Part of a small language model's weights: rotary positions.
Each number is 200 + 30 x the weight over its row's rms, rounded and kept within 0 to 999. Layers, rows and columns count from 0. The size before them is the row's rms in percent of the matrix's.

# layer 5 MLP up, 3072x768, rms 0.0345, rows 129-235, columns 704-735
098,189,161,218,161,193,177,233,147,191,190,172,175,187,235,211,193,189,213,220,234,230,151,236,196,183,249,228,209,193,211,233,158
100,170,166,161,144,228,220,207,208,195,168,181,199,215,202,236,186,233,204,215,258,176,194,194,173,186,230,179,234,206,218,264,190
104,186,233,169,241,255,199,272,191,212,167,182,231,270,241,205,210,226,212,247,227,179,221,206,172,206,226,229,223,246,219,166,173
100,204,170,220,188,225,156,163,180,163,229,162,259,184,212,135,146,195,234,151,199,206,224,177,191,249,216,210,156,203,171,229,229
102,165,232,199,192,178,211,181,185,226,160,256,146,158,217,220,232,139,187,229,260,206,218,191,192,218,222,158,180,194,166,221,198
102,181,206,225,181,189,179,207,203,168,222,220,208,158,204,216,178,269,187,243,202,173,192,191,158,225,192,138,204,199,162,196,192
096,155,222,162,213,195,206,217,237,186,212,203,208,212,180,149,228,230,196,125,209,181,241,173,249,212,216,85,191,222,258,269,209
104,183,207,210,232,189,200,243,242,206,222,232,220,215,203,212,203,193,195,145,221,269,194,203,192,202,286,197,217,207,190,238,210
098,194,193,162,177,190,158,200,186,189,234,233,221,150,224,172,241,207,181,199,223,162,214,210,194,212,236,146,168,229,152,247,254
102,194,291,151,180,166,246,216,221,233,212,193,199,198,219,178,227,235,224,159,187,216,258,176,181,225,160,223,96,210,216,205,190
090,170,254,204,189,154,195,185,179,223,200,254,196,88,198,179,200,257,174,215,153,165,223,185,172,168,239,225,244,185,215,157,154
102,198,194,175,187,146,176,207,236,222,208,154,181,210,148,167,217,220,221,233,172,196,164,225,219,225,205,194,102,221,230,246,204
103,190,163,154,221,200,159,248,193,251,218,250,200,170,214,210,183,220,211,262,215,201,225,186,185,225,230,160,213,206,225,157,157
096,239,182,203,210,179,197,151,216,179,222,189,271,186,227,175,183,207,195,251,137,163,213,191,221,243,233,166,179,260,214,228,221
099,221,159,121,144,216,207,181,156,196,184,160,217,182,209,143,191,188,219,166,181,204,200,138,192,221,227,249,160,201,157,199,213
089,205,198,170,189,205,231,258,210,177,196,261,213,193,212,186,234,201,243,209,144,245,130,260,214,254,247,184,200,255,216,169,223
101,182,171,200,258,224,214,212,199,166,216,223,198,226,194,227,226,182,225,171,235,195,249,224,242,225,215,196,202,191,203,230,185
098,185,149,182,218,162,155,240,123,175,217,210,174,187,185,222,205,216,170,167,152,189,202,224,182,184,245,196,185,260,171,197,145
098,182,172,219,228,168,206,214,215,186,174,170,232,219,190,193,197,237,204,207,207,193,204,211,183,153,207,213,148,182,142,221,181
100,173,256,214,197,154,212,215,235,223,159,160,209,230,169,218,267,173,230,222,225,225,198,222,183,254,227,150,195,225,188,200,158
100,179,229,192,241,224,202,204,196,204,245,136,190,216,131,215,203,186,229,142,254,203,203,194,215,178,227,157,237,182,252,215,228
097,209,228,209,197,169,215,180,184,236,194,186,226,190,184,181,173,240,223,192,273,185,216,165,193,244,205,216,235,211,183,184,192
104,204,187,213,193,182,148,242,194,190,203,174,222,162,193,194,209,193,202,147,255,239,209,175,262,199,176,237,155,238,185,228,237
113,198,225,187,218,135,231,225,185,237,216,214,231,144,155,164,244,187,173,206,203,225,220,211,173,215,180,220,209,228,219,199,237
103,170,188,212,155,208,205,224,164,194,213,225,147,143,171,169,258,161,190,179,187,255,202,233,214,203,174,189,240,245,164,220,211
105,207,189,146,145,162,185,231,180,177,214,140,155,124,169,226,186,280,202,154,198,249,242,148,177,204,216,192,207,185,191,203,175
104,199,208,210,194,216,180,214,208,160,206,192,214,177,225,181,198,212,170,189,185,170,172,166,201,241,192,263,194,239,142,204,248
092,132,275,214,252,247,225,225,177,217,197,172,139,178,139,200,216,206,242,235,234,197,246,263,155,231,208,159,195,241,194,211,227
094,214,207,191,148,182,197,188,203,161,186,165,172,225,177,167,157,173,239,219,230,239,204,210,201,150,214,194,217,241,234,228,173
107,190,186,212,192,165,247,188,166,196,149,216,121,181,137,138,224,211,183,176,194,219,163,207,175,167,204,250,147,196,206,218,193
105,243,134,214,158,170,167,190,224,249,190,198,201,179,238,160,201,142,199,181,206,208,159,145,245,229,303,230,255,195,188,214,210
093,185,241,173,230,195,229,215,197,161,211,201,206,168,112,202,209,193,208,114,164,201,169,158,191,223,153,205,131,230,230,193,217
102,154,228,162,184,212,168,173,220,224,197,229,156,194,203,183,190,193,260,181,201,235,170,225,227,276,238,222,154,241,161,161,168
100,204,226,171,192,224,169,156,180,203,174,222,217,197,161,111,192,205,156,184,167,194,191,249,158,201,172,219,200,210,201,246,216
104,143,223,208,178,164,243,282,157,177,175,178,228,229,199,157,194,241,211,195,189,237,235,181,196,239,246,172,151,240,209,193,173
110,208,215,166,172,201,218,194,169,182,143,200,187,211,200,141,209,201,241,184,194,235,222,179,176,232,188,147,176,178,178,231,196
100,160,185,201,186,181,228,204,203,202,178,166,191,188,185,188,202,157,204,243,223,148,197,221,210,173,221,185,217,191,182,204,156
101,214,231,150,194,164,204,277,181,207,213,181,187,167,172,155,221,238,212,210,253,180,283,172,193,244,226,211,218,250,186,245,224
095,189,220,197,225,196,270,202,206,174,190,256,220,282,170,102,211,215,175,195,232,212,156,216,212,220,208,175,241,202,200,170,203
102,195,211,159,154,239,189,157,172,209,230,184,262,184,184,173,261,187,240,231,208,210,186,243,204,222,184,233,197,201,215,171,170
094,198,215,180,172,218,155,194,209,197,142,162,141,218,233,218,198,169,215,183,220,228,220,201,153,222,221,252,152,232,202,227,212
091,218,177,172,250,178,192,180,167,140,187,212,218,182,172,170,218,243,167,236,259,213,249,199,215,190,217,201,189,244,234,229,177
102,221,255,252,196,197,179,193,204,199,176,185,146,210,257,211,172,182,221,184,166,161,141,218,228,188,139,244,190,268,187,238,217
100,200,200,215,228,155,168,242,189,239,173,167,173,210,235,201,214,144,229,219,239,177,200,223,177,183,206,170,192,231,174,207,225
105,231,223,206,215,153,265,206,203,173,204,215,232,242,178,170,189,203,167,179,176,231,127,142,211,174,143,193,126,191,196,166,191
108,223,213,189,157,203,196,253,177,180,181,246,194,228,183,201,190,198,188,216,230,196,189,188,223,179,203,222,147,237,203,258,122
093,210,215,174,203,240,190,243,198,226,206,211,235,167,265,179,207,207,200,193,242,203,161,193,249,199,226,210,255,213,185,193,220
103,192,205,197,163,175,187,168,157,193,236,225,192,154,136,199,185,183,223,227,216,180,218,210,279,214,233,235,172,211,215,195,159
095,165,205,198,195,168,208,157,221,239,170,198,143,235,155,130,200,194,179,206,213,250,227,210,226,246,199,211,176,241,158,195,217
095,224,246,207,186,165,168,182,205,203,220,150,174,192,185,195,232,178,179,217,219,201,176,238,220,171,178,213,214,204,175,180,201
105,170,222,248,199,199,187,174,134,239,163,219,217,219,198,211,229,160,246,181,218,264,222,192,210,184,199,131,166,233,196,247,148
104,200,204,167,216,204,148,166,164,237,208,177,220,146,136,138,224,202,199,142,224,226,237,188,178,212,232,172,168,199,220,194,117
098,209,195,227,173,213,156,212,216,202,126,165,151,194,168,230,229,189,192,187,204,209,178,179,206,197,257,225,209,189,177,235,171
107,157,193,170,216,220,173,195,216,169,218,183,224,126,234,210,218,276,211,205,189,199,216,180,203,247,206,195,157,223,177,190,188
107,210,172,119,176,187,195,244,150,226,204,181,193,189,176,187,205,204,226,191,177,190,250,165,201,196,268,182,199,226,164,205,128
099,191,236,196,227,200,171,240,178,187,195,181,175,220,219,190,246,167,245,236,201,177,190,232,259,257,244,182,225,188,187,220,191
102,234,195,224,225,175,205,209,240,185,164,157,179,242,195,190,190,233,216,168,212,157,149,197,244,215,190,211,159,256,223,204,231
108,218,217,196,212,203,169,205,224,203,143,168,261,266,162,181,187,184,182,253,162,207,207,212,135,257,205,216,117,230,214,205,214
099,201,182,220,199,156,206,184,205,246,208,213,207,157,194,211,172,159,172,250,195,208,176,201,218,246,201,148,177,246,168,192,194
106,192,182,172,186,160,211,184,197,180,196,225,156,191,198,188,233,169,236,186,268,240,202,213,193,172,212,181,214,192,218,279,200
098,235,240,243,202,168,222,202,166,195,226,203,159,190,214,190,184,189,194,188,221,168,190,193,234,246,177,187,201,165,187,213,184
109,151,242,159,196,176,256,194,168,136,204,183,224,192,210,193,235,272,175,175,260,225,241,222,215,200,255,237,207,199,207,271,180
105,148,203,157,158,157,245,189,122,165,259,207,233,181,209,149,199,166,211,200,183,255,201,159,198,206,205,211,166,157,208,211,199
092,156,147,233,181,195,173,216,215,173,206,231,176,206,254,211,202,189,202,232,240,203,282,251,183,171,200,199,227,199,197,256,156
104,187,245,253,210,226,222,202,214,187,187,165,223,240,209,149,225,237,141,176,234,205,188,203,191,222,175,206,242,232,184,248,134
104,181,273,154,148,181,190,146,201,206,213,217,228,183,206,175,170,216,190,201,162,245,247,237,197,203,245,196,189,193,144,194,172
103,220,223,251,209,157,214,207,227,143,160,139,148,206,196,183,193,174,243,205,177,197,174,206,214,195,189,174,152,173,189,211,153
095,205,183,172,195,188,157,216,178,177,183,153,205,200,198,137,194,145,158,182,216,179,172,175,179,237,226,211,246,197,191,249,149
100,215,206,171,202,157,258,165,146,208,182,215,245,197,180,159,194,170,264,196,232,216,207,247,262,264,219,173,206,228,205,208,184
111,165,226,201,186,189,186,168,194,233,190,205,198,204,137,199,217,192,231,191,222,214,204,142,203,175,208,176,160,244,190,182,207
088,212,253,242,206,161,187,228,198,191,219,187,155,206,181,218,197,210,125,182,172,250,214,183,237,245,218,214,216,190,170,170,179
103,223,139,219,155,190,194,193,177,215,230,189,245,224,163,177,184,172,222,207,200,201,114,211,192,211,144,148,206,220,227,195,188
106,179,176,167,145,164,233,227,183,217,146,178,200,192,175,149,207,201,185,187,199,190,240,246,162,210,250,165,174,177,184,179,123
109,171,215,172,186,214,205,200,198,177,197,233,255,210,217,231,195,246,201,185,186,224,217,204,198,256,229,202,189,237,168,167,170
112,179,245,216,166,218,171,182,162,201,198,175,174,272,186,175,224,130,242,272,199,162,204,181,217,219,253,222,217,185,177,203,167
102,154,214,143,181,184,190,267,193,236,162,202,261,234,180,194,192,226,215,194,252,202,234,206,169,227,206,197,180,223,146,276,209
100,165,239,205,207,204,175,170,152,211,168,200,145,151,160,226,202,197,179,193,181,213,204,218,183,193,223,245,210,198,165,200,205
104,184,207,193,226,200,219,209,205,169,186,195,216,202,150,156,194,183,193,198,219,193,203,271,254,214,192,214,190,235,172,191,187
097,214,217,169,202,182,169,182,241,192,198,187,211,162,173,191,150,197,224,224,169,206,258,193,205,182,263,220,170,238,193,207,171
100,232,210,166,218,186,196,231,185,232,182,196,176,176,185,184,169,232,189,186,229,246,195,174,183,255,153,192,187,211,222,239,231
097,155,186,176,181,195,269,214,171,206,247,197,203,191,220,181,213,250,162,187,209,255,170,237,234,219,200,209,206,225,196,216,133
105,235,155,194,233,167,241,206,190,212,169,262,198,228,225,190,179,186,221,220,240,182,230,257,193,201,235,207,195,193,247,221,185
112,182,230,186,162,195,180,217,179,150,228,181,247,224,174,196,181,202,199,168,177,224,220,226,201,223,221,214,202,213,186,177,198
102,153,252,129,222,201,147,206,182,239,247,160,177,173,179,188,228,248,202,152,224,236,172,162,183,256,179,180,156,208,182,211,202
097,223,197,185,171,213,238,204,219,193,168,223,232,256,155,209,169,197,245,162,252,193,244,198,256,226,211,216,230,222,180,224,237
102,179,179,185,133,135,148,182,237,266,172,218,215,192,163,171,230,174,210,213,188,202,220,231,230,185,190,255,225,188,168,255,160
095,194,149,231,192,184,273,223,183,179,146,198,189,211,180,202,194,182,196,223,155,173,233,245,176,225,180,204,216,232,199,190,172
107,222,196,220,261,254,122,197,212,203,205,152,221,185,221,206,189,227,187,180,177,198,183,201,236,226,222,214,165,177,162,198,232
102,237,177,193,192,192,168,191,190,210,163,156,211,184,199,185,197,212,229,205,222,172,222,200,220,211,200,254,216,177,195,201,194
099,203,198,206,145,205,206,215,202,228,206,218,174,189,156,153,202,243,223,245,189,260,180,192,183,207,182,202,184,215,125,216,240
099,189,216,214,195,174,168,212,172,136,185,177,188,200,149,196,203,191,216,232,192,186,214,117,225,212,189,182,224,140,143,204,220
104,172,219,251,128,188,185,190,167,191,229,239,171,163,224,188,210,217,115,187,263,179,220,220,208,202,223,188,165,208,170,218,162
102,223,215,166,230,205,204,189,234,208,198,200,200,186,222,178,217,147,197,217,260,208,172,251,225,259,239,181,167,190,130,163,187
102,243,232,236,189,161,227,177,181,247,213,152,179,172,254,197,203,218,197,190,243,197,137,190,238,187,232,231,172,192,222,170,179
093,168,242,188,248,193,205,226,212,228,226,169,151,170,165,225,159,220,190,224,223,164,213,253,176,299,184,158,212,232,200,211,194
103,199,236,194,223,198,192,194,170,198,157,200,266,207,232,187,230,150,223,205,250,219,222,168,201,265,232,235,168,214,214,214,153
097,162,205,207,187,177,231,197,171,225,214,169,198,206,244,167,210,201,198,222,236,215,218,250,191,248,229,205,214,224,207,210,178
103,208,171,171,155,181,216,259,232,208,175,126,191,145,205,189,220,207,196,219,219,186,166,201,177,198,182,227,241,203,186,280,189
095,189,191,217,183,203,241,199,201,182,191,170,233,193,178,220,188,204,197,197,168,166,251,237,215,250,253,197,173,197,232,202,234
099,214,188,252,156,273,184,207,156,190,228,181,159,211,150,172,190,174,185,162,197,164,258,164,221,224,228,229,171,180,232,213,169
102,112,235,192,205,218,184,217,139,209,227,197,182,160,203,202,247,214,146,210,162,251,207,248,198,180,188,179,184,242,141,203,183
096,194,207,221,223,186,193,224,193,214,235,186,203,176,222,243,215,168,243,208,219,197,215,217,192,183,228,252,200,189,183,241,166
101,189,215,209,244,192,239,170,184,182,174,201,202,212,210,149,223,175,250,201,191,239,217,204,218,226,162,223,137,226,172,224,240
101,196,221,233,205,197,217,159,161,159,241,232,154,146,167,176,219,167,208,203,237,204,212,160,213,210,181,181,199,160,126,196,193
099,184,198,234,226,226,159,185,147,180,164,201,270,235,234,237,146,232,202,152,219,230,263,169,218,219,249,204,178,209,156,189,215
106,155,244,256,242,179,172,219,235,155,200,216,201,187,211,181,194,168,219,206,185,222,200,203,240,211,179,145,200,229,203,245,182
100,185,176,208,212,167,204,218,213,265,201,199,221,170,190,198,168,207,171,204,168,195,177,222,158,230,203,218,159,243,195,196,186
# layer 5 MLP down (transposed), 3072x768, rms 0.0318, rows 129-235, columns 704-735
092,206,162,219,204,267,160,181,263,161,204,260,245,229,186,214,193,203,193,177,142,178,208,187,186,218,187,202,176,181,179,203,189
099,221,141,213,167,181,262,227,196,176,240,182,192,171,226,217,239,112,195,235,148,183,225,199,208,243,148,225,166,158,209,204,180
099,144,215,212,130,227,212,195,164,169,211,264,177,180,230,185,223,155,171,152,189,192,180,204,174,222,199,190,178,172,249,192,173
100,204,200,178,150,225,163,214,207,216,235,226,186,202,108,207,163,198,188,165,170,201,218,194,164,161,188,180,188,198,198,226,197
101,165,199,229,173,209,144,204,173,181,167,208,221,169,221,177,109,232,227,235,175,169,233,227,223,188,248,241,220,235,245,235,205
106,211,215,219,240,178,237,188,188,108,225,150,191,236,229,153,200,210,250,216,195,213,132,198,217,260,189,181,194,240,250,215,187
094,207,169,225,207,164,213,211,158,175,199,213,165,198,186,210,178,207,204,174,206,250,172,217,174,217,257,242,173,182,232,125,187
097,194,222,188,170,189,162,188,167,212,213,248,202,239,218,193,238,228,152,179,211,184,131,168,180,236,191,247,209,233,197,170,241
100,255,216,272,235,246,236,127,181,215,209,179,230,151,248,170,196,254,142,186,162,107,211,230,192,188,231,248,195,208,166,178,206
103,177,224,250,166,193,261,213,206,175,128,201,163,263,153,179,161,221,213,220,230,162,239,199,198,173,185,124,259,214,202,179,200
087,182,137,179,184,245,193,231,228,200,199,197,166,234,225,251,214,146,235,253,244,190,222,217,226,240,195,186,197,184,256,205,224
098,192,213,176,196,203,217,199,204,196,206,233,197,161,195,230,222,204,162,180,218,226,203,176,226,166,240,190,229,194,193,250,169
098,211,165,202,175,212,218,151,157,212,208,186,208,195,211,177,232,232,163,223,202,181,141,227,174,242,218,216,234,197,216,196,253
102,156,151,162,184,215,234,149,220,164,184,193,201,210,218,197,197,182,197,152,180,219,232,179,139,208,145,187,185,184,189,203,181
091,151,201,170,251,235,217,197,220,199,194,216,162,194,270,245,203,180,130,232,183,179,239,182,181,163,221,157,181,178,196,174,184
090,229,246,178,121,214,233,164,167,237,197,165,212,169,233,232,190,172,186,159,216,209,215,164,176,185,211,206,218,176,127,200,181
098,233,186,182,213,162,220,215,221,210,171,154,234,208,195,194,222,200,247,194,197,147,202,215,207,208,173,171,192,196,159,201,218
096,177,131,217,155,232,170,215,184,226,187,188,226,231,208,201,184,155,214,182,209,225,221,179,217,202,200,165,187,209,197,238,220
100,204,160,187,172,150,149,235,197,191,241,198,206,166,218,221,167,183,299,135,202,202,162,210,177,180,198,224,195,203,180,198,204
097,188,193,220,230,158,138,211,254,151,206,209,200,199,175,174,187,196,213,183,139,171,192,219,200,136,139,221,205,180,193,190,188
098,214,212,138,152,201,176,223,167,141,189,224,161,247,250,207,215,224,204,153,166,226,230,175,147,226,181,202,194,187,229,216,213
095,234,169,158,206,253,221,163,156,210,185,193,193,205,157,199,183,163,220,228,176,157,174,224,170,195,218,158,231,143,202,167,253
095,145,164,198,212,178,258,254,231,191,187,214,191,212,234,172,225,193,199,208,141,181,248,162,152,222,188,203,258,216,161,212,221
118,230,220,219,291,138,189,164,196,226,164,161,227,154,153,168,192,252,150,206,248,178,207,219,163,223,223,218,184,203,224,187,291
110,246,189,183,144,249,216,218,206,226,233,213,227,236,162,168,235,158,220,258,164,209,135,207,190,185,211,250,233,173,196,198,222
107,201,154,100,262,218,167,186,218,184,245,197,253,244,151,175,252,221,225,229,226,202,190,171,231,250,226,186,110,236,177,160,189
098,187,216,193,248,133,212,230,178,223,184,229,245,214,176,173,203,240,257,197,263,207,220,209,205,181,185,228,249,237,201,225,177
086,238,183,216,210,160,183,193,223,212,219,225,208,191,251,191,182,196,207,221,208,176,167,220,179,241,226,187,189,187,283,215,201
092,231,157,167,171,237,195,245,220,210,205,224,229,165,280,258,193,223,165,222,175,189,201,162,183,230,231,229,209,204,236,224,198
106,199,207,174,193,188,215,182,171,181,204,247,171,154,231,224,174,191,200,268,187,160,227,218,193,195,189,171,237,177,202,221,147
111,194,116,197,218,231,221,178,210,235,229,189,181,231,241,217,219,256,157,141,270,157,174,188,229,214,193,179,180,171,236,209,193
090,193,205,220,187,214,175,190,157,192,178,216,181,194,183,152,176,205,203,166,232,245,199,200,210,214,222,179,237,213,197,239,161
094,215,160,149,200,169,155,200,169,137,239,159,262,165,221,220,215,190,185,178,179,211,204,206,187,211,233,212,187,208,225,190,233
107,240,152,233,219,170,225,186,209,180,165,240,156,142,120,217,211,209,194,170,204,209,185,164,169,227,214,191,196,144,233,183,192
109,205,227,160,174,246,178,207,195,231,224,223,218,158,211,176,189,219,213,223,242,266,210,217,162,198,185,187,171,255,242,226,207
114,261,210,96,199,277,175,215,254,210,199,206,203,203,174,205,164,230,160,207,182,224,212,183,141,194,163,207,240,110,210,199,255
097,217,188,253,188,254,174,280,203,232,186,146,210,194,181,190,192,195,231,177,221,186,222,209,177,218,192,249,138,203,199,205,192
106,151,154,193,175,222,281,185,194,190,180,195,193,205,210,211,186,126,163,213,176,232,209,248,216,175,161,201,209,210,181,192,177
091,199,209,175,152,162,208,218,231,235,200,215,205,163,189,200,198,162,163,168,219,220,216,184,214,202,219,214,187,216,192,187,173
101,226,170,152,183,188,187,179,207,252,181,236,237,192,173,218,235,272,166,221,182,228,211,177,227,211,220,200,202,189,229,146,185
087,208,155,178,230,194,188,100,179,194,253,217,231,203,194,209,221,185,174,158,210,150,103,232,180,136,178,175,238,183,162,194,226
091,194,239,149,197,207,194,193,238,203,207,171,179,193,125,200,174,133,133,199,138,248,180,199,187,134,245,267,198,154,153,249,208
096,201,182,182,212,239,151,190,210,217,222,177,197,240,224,266,210,191,188,213,228,210,168,185,181,197,210,177,176,200,211,221,227
096,138,231,200,214,248,220,221,170,175,205,173,209,200,174,194,194,211,182,184,228,221,220,194,236,237,194,187,256,199,214,179,209
106,240,164,207,237,173,201,224,183,155,222,189,187,189,189,184,190,210,212,189,235,182,129,197,230,245,206,207,146,186,214,227,220
105,175,203,217,187,195,181,216,217,201,240,179,180,232,290,157,197,176,198,212,177,189,225,215,185,199,205,173,253,197,208,219,200
094,227,191,178,202,232,150,221,219,205,190,217,167,225,182,183,239,216,135,211,226,178,246,216,221,164,163,180,138,250,216,199,246
097,234,185,211,232,218,185,188,200,203,219,223,177,236,198,194,238,225,171,228,234,237,193,207,183,241,211,195,197,161,175,177,208
097,221,220,201,201,225,204,273,217,222,228,211,223,194,230,244,218,241,172,246,201,183,209,250,214,207,212,181,167,244,239,228,228
094,192,141,192,194,195,150,217,164,229,203,194,232,234,193,181,159,228,206,149,211,222,220,184,189,197,194,247,214,171,138,189,213
102,163,220,190,158,199,215,233,223,204,164,203,222,179,215,177,134,201,226,240,200,202,232,174,212,191,223,223,211,168,231,195,191
103,224,244,214,206,179,170,164,192,249,226,226,201,224,212,213,227,237,187,173,214,162,181,170,192,169,202,229,219,210,186,240,255
103,233,234,244,162,185,244,228,169,193,255,203,173,205,205,172,202,246,202,190,226,254,240,200,175,204,214,175,224,223,169,206,237
116,189,189,173,237,198,205,201,239,196,207,179,262,196,208,238,195,202,228,197,229,215,197,244,171,229,173,187,197,189,187,203,250
103,179,171,249,219,189,143,134,179,198,226,217,185,189,178,184,169,250,191,154,209,185,220,143,196,207,159,228,229,159,231,150,196
093,192,178,189,193,165,222,155,211,202,221,172,219,192,216,223,185,183,168,193,216,215,221,214,176,227,201,205,136,166,196,198,208
102,220,205,166,194,217,202,177,234,174,212,216,188,207,189,163,239,221,177,199,234,279,240,159,231,179,248,193,187,179,211,229,254
106,213,209,229,214,162,200,166,203,221,193,284,187,195,223,188,188,203,182,189,198,186,166,189,199,175,213,128,162,234,219,197,209
098,194,185,205,195,179,206,176,227,224,166,250,183,179,203,229,216,204,216,182,212,192,210,209,212,184,162,154,208,193,158,119,143
099,190,205,201,169,187,218,178,195,268,169,202,162,214,209,170,180,214,132,224,201,173,195,181,100,243,194,173,194,217,239,178,214
098,172,199,199,175,213,209,198,189,211,222,154,185,205,234,178,237,181,192,297,128,207,234,183,195,136,157,229,163,156,263,217,192
109,240,174,185,171,217,182,213,204,159,207,204,148,242,271,227,231,236,211,174,171,203,116,249,146,174,197,219,150,213,140,178,239
105,163,209,206,208,188,193,187,242,214,175,197,205,184,258,228,210,207,177,239,211,175,203,242,233,260,228,213,202,238,187,276,192
085,172,216,249,229,228,169,204,138,207,191,178,202,110,225,238,249,223,234,182,238,185,174,223,231,203,192,213,138,189,203,144,247
099,180,197,213,181,148,196,202,151,216,182,222,222,188,215,227,226,251,244,176,208,135,190,272,169,184,195,172,202,178,197,161,302
107,209,184,210,196,227,192,152,211,171,198,222,188,191,206,197,223,258,197,205,183,203,256,168,265,214,247,182,207,180,193,208,199
101,143,142,183,249,202,152,177,243,129,195,161,178,183,195,200,206,180,121,218,196,183,261,237,107,274,260,183,240,236,206,224,189
098,190,204,184,197,231,202,185,197,206,256,156,220,178,195,226,231,221,178,230,204,253,224,213,185,207,158,218,199,156,184,222,212
096,208,242,187,200,242,171,166,235,203,191,194,193,188,207,184,126,205,218,222,208,193,241,212,254,178,178,244,171,208,181,215,195
107,231,153,187,217,243,266,209,207,213,181,196,210,202,150,212,170,257,195,156,163,164,207,163,214,166,248,242,161,170,240,222,244
090,160,202,180,202,229,224,185,227,243,218,200,222,183,156,182,194,217,234,250,226,222,220,237,205,160,203,191,174,242,221,204,222
103,153,235,174,199,227,234,182,183,199,224,202,202,227,158,219,198,202,228,222,187,199,208,204,207,203,265,230,162,217,209,210,171
104,169,219,199,210,250,221,240,213,235,145,221,168,183,213,169,159,198,171,182,223,202,223,179,169,200,212,235,202,212,219,187,269
115,126,245,150,181,194,228,191,216,173,203,222,202,215,181,226,183,201,213,238,175,217,193,231,155,242,223,220,167,206,268,217,235
120,201,205,200,185,185,201,192,179,248,234,177,183,197,232,185,214,186,213,239,202,244,186,168,149,243,137,200,201,219,234,215,223
096,186,148,200,196,152,147,185,166,201,212,203,187,202,186,245,214,217,196,228,244,240,196,199,158,253,269,171,178,204,156,130,222
110,191,190,200,146,202,185,238,225,152,156,248,190,237,203,186,200,185,197,235,143,239,180,279,224,184,189,227,203,232,238,208,212
111,164,193,159,191,210,147,176,205,209,180,229,215,224,188,164,207,214,200,232,183,206,216,193,199,149,174,181,230,239,230,190,202
095,202,206,247,197,192,213,200,244,201,170,175,200,240,157,219,268,205,169,172,191,216,222,213,251,217,172,187,158,199,162,191,177
098,213,243,213,200,166,209,211,191,175,227,222,189,173,213,214,193,224,193,185,235,183,212,202,235,176,243,202,236,220,179,170,219
105,267,200,218,230,167,205,148,196,208,215,190,160,185,186,238,217,204,183,161,194,225,169,173,222,159,193,173,237,233,190,209,209
101,145,271,186,118,240,194,169,162,218,194,175,156,221,192,163,220,152,164,258,244,203,188,162,186,181,180,215,204,166,195,145,177
116,244,187,159,175,178,250,207,201,216,185,173,174,156,137,193,192,224,173,223,233,240,225,248,203,176,182,205,181,243,214,157,215
095,203,135,188,136,187,193,238,194,246,208,205,161,201,205,239,174,188,242,197,162,207,176,250,186,198,191,150,232,198,260,208,257
099,242,221,172,155,197,209,165,212,180,231,202,181,216,181,259,274,208,261,204,194,196,238,210,239,217,218,206,210,177,145,185,232
096,251,235,173,245,222,205,233,177,173,243,195,229,247,204,188,191,153,146,261,144,209,178,157,167,198,140,187,157,202,243,147,232
097,213,203,193,156,173,140,237,222,211,177,182,188,213,205,184,208,237,226,163,208,220,230,186,129,198,279,244,193,149,199,211,178
105,235,194,187,215,133,184,225,210,206,201,199,163,261,163,247,177,171,225,225,223,179,202,168,176,180,205,203,219,250,232,205,196
105,187,218,196,263,144,226,204,181,186,179,181,187,202,218,162,245,194,194,183,223,166,204,155,165,222,157,207,166,233,195,212,272
094,218,174,185,218,215,236,178,207,240,158,195,189,202,215,185,167,180,166,211,220,115,218,223,234,213,201,216,206,175,146,190,207
096,201,274,222,217,180,219,221,179,249,173,241,186,189,196,219,222,152,241,178,195,204,182,208,181,200,211,159,196,205,261,182,199
100,194,189,234,167,228,191,238,201,267,186,240,209,241,183,221,171,180,180,211,210,213,185,185,168,172,213,177,248,188,214,210,164
098,181,200,153,186,215,197,193,193,227,164,249,204,211,197,180,187,198,168,175,173,184,183,181,204,213,163,209,224,209,254,217,238
106,235,216,222,236,194,255,211,201,182,234,215,170,238,209,175,198,163,189,225,195,144,178,245,188,129,172,235,204,157,153,209,200
094,189,221,201,178,198,173,204,189,200,209,170,171,171,276,226,206,230,201,143,193,201,246,150,200,193,225,234,203,147,174,243,182
105,271,190,206,220,233,173,206,215,196,207,174,222,215,219,182,257,226,147,211,168,132,189,213,236,195,187,165,180,205,190,229,189
089,207,184,177,221,158,166,216,211,193,153,238,200,230,291,210,187,148,191,181,182,183,221,170,146,183,194,164,200,221,198,251,202
097,239,208,212,194,168,230,209,152,167,214,207,161,188,187,233,209,214,240,210,218,193,213,192,214,192,170,200,216,216,120,240,242
097,188,183,212,134,233,163,181,195,225,197,189,176,176,245,216,177,194,199,216,237,198,230,161,223,207,168,179,192,205,282,242,198
098,156,254,222,199,162,194,163,149,214,208,144,204,176,189,186,207,215,178,221,226,205,222,283,183,218,207,232,195,191,210,194,226
100,183,188,197,194,189,235,203,218,187,166,248,223,184,146,175,175,172,194,173,199,209,125,190,219,105,157,180,228,154,223,182,162
096,170,230,180,201,230,167,205,211,194,134,192,203,250,217,188,163,238,200,175,139,134,202,193,213,174,230,200,182,222,171,228,231
099,214,191,211,232,201,205,219,217,224,204,168,200,166,222,241,177,179,219,165,212,164,148,205,220,200,178,237,188,216,229,209,227
108,175,202,248,129,220,171,207,164,195,179,205,194,159,206,186,198,126,200,204,222,221,256,144,167,180,166,273,173,132,182,172,215
098,252,173,159,113,207,185,178,257,193,202,239,200,243,207,165,207,203,253,200,187,156,205,215,183,198,159,207,190,190,155,207,115
102,191,164,174,217,257,216,189,232,212,221,177,182,210,237,204,249,178,226,237,165,188,224,229,256,229,272,249,207,177,223,211,199
101,171,233,199,150,164,166,206,172,187,229,199,201,202,221,202,227,180,212,219,249,171,192,236,229,242,238,231,179,188,246,133,174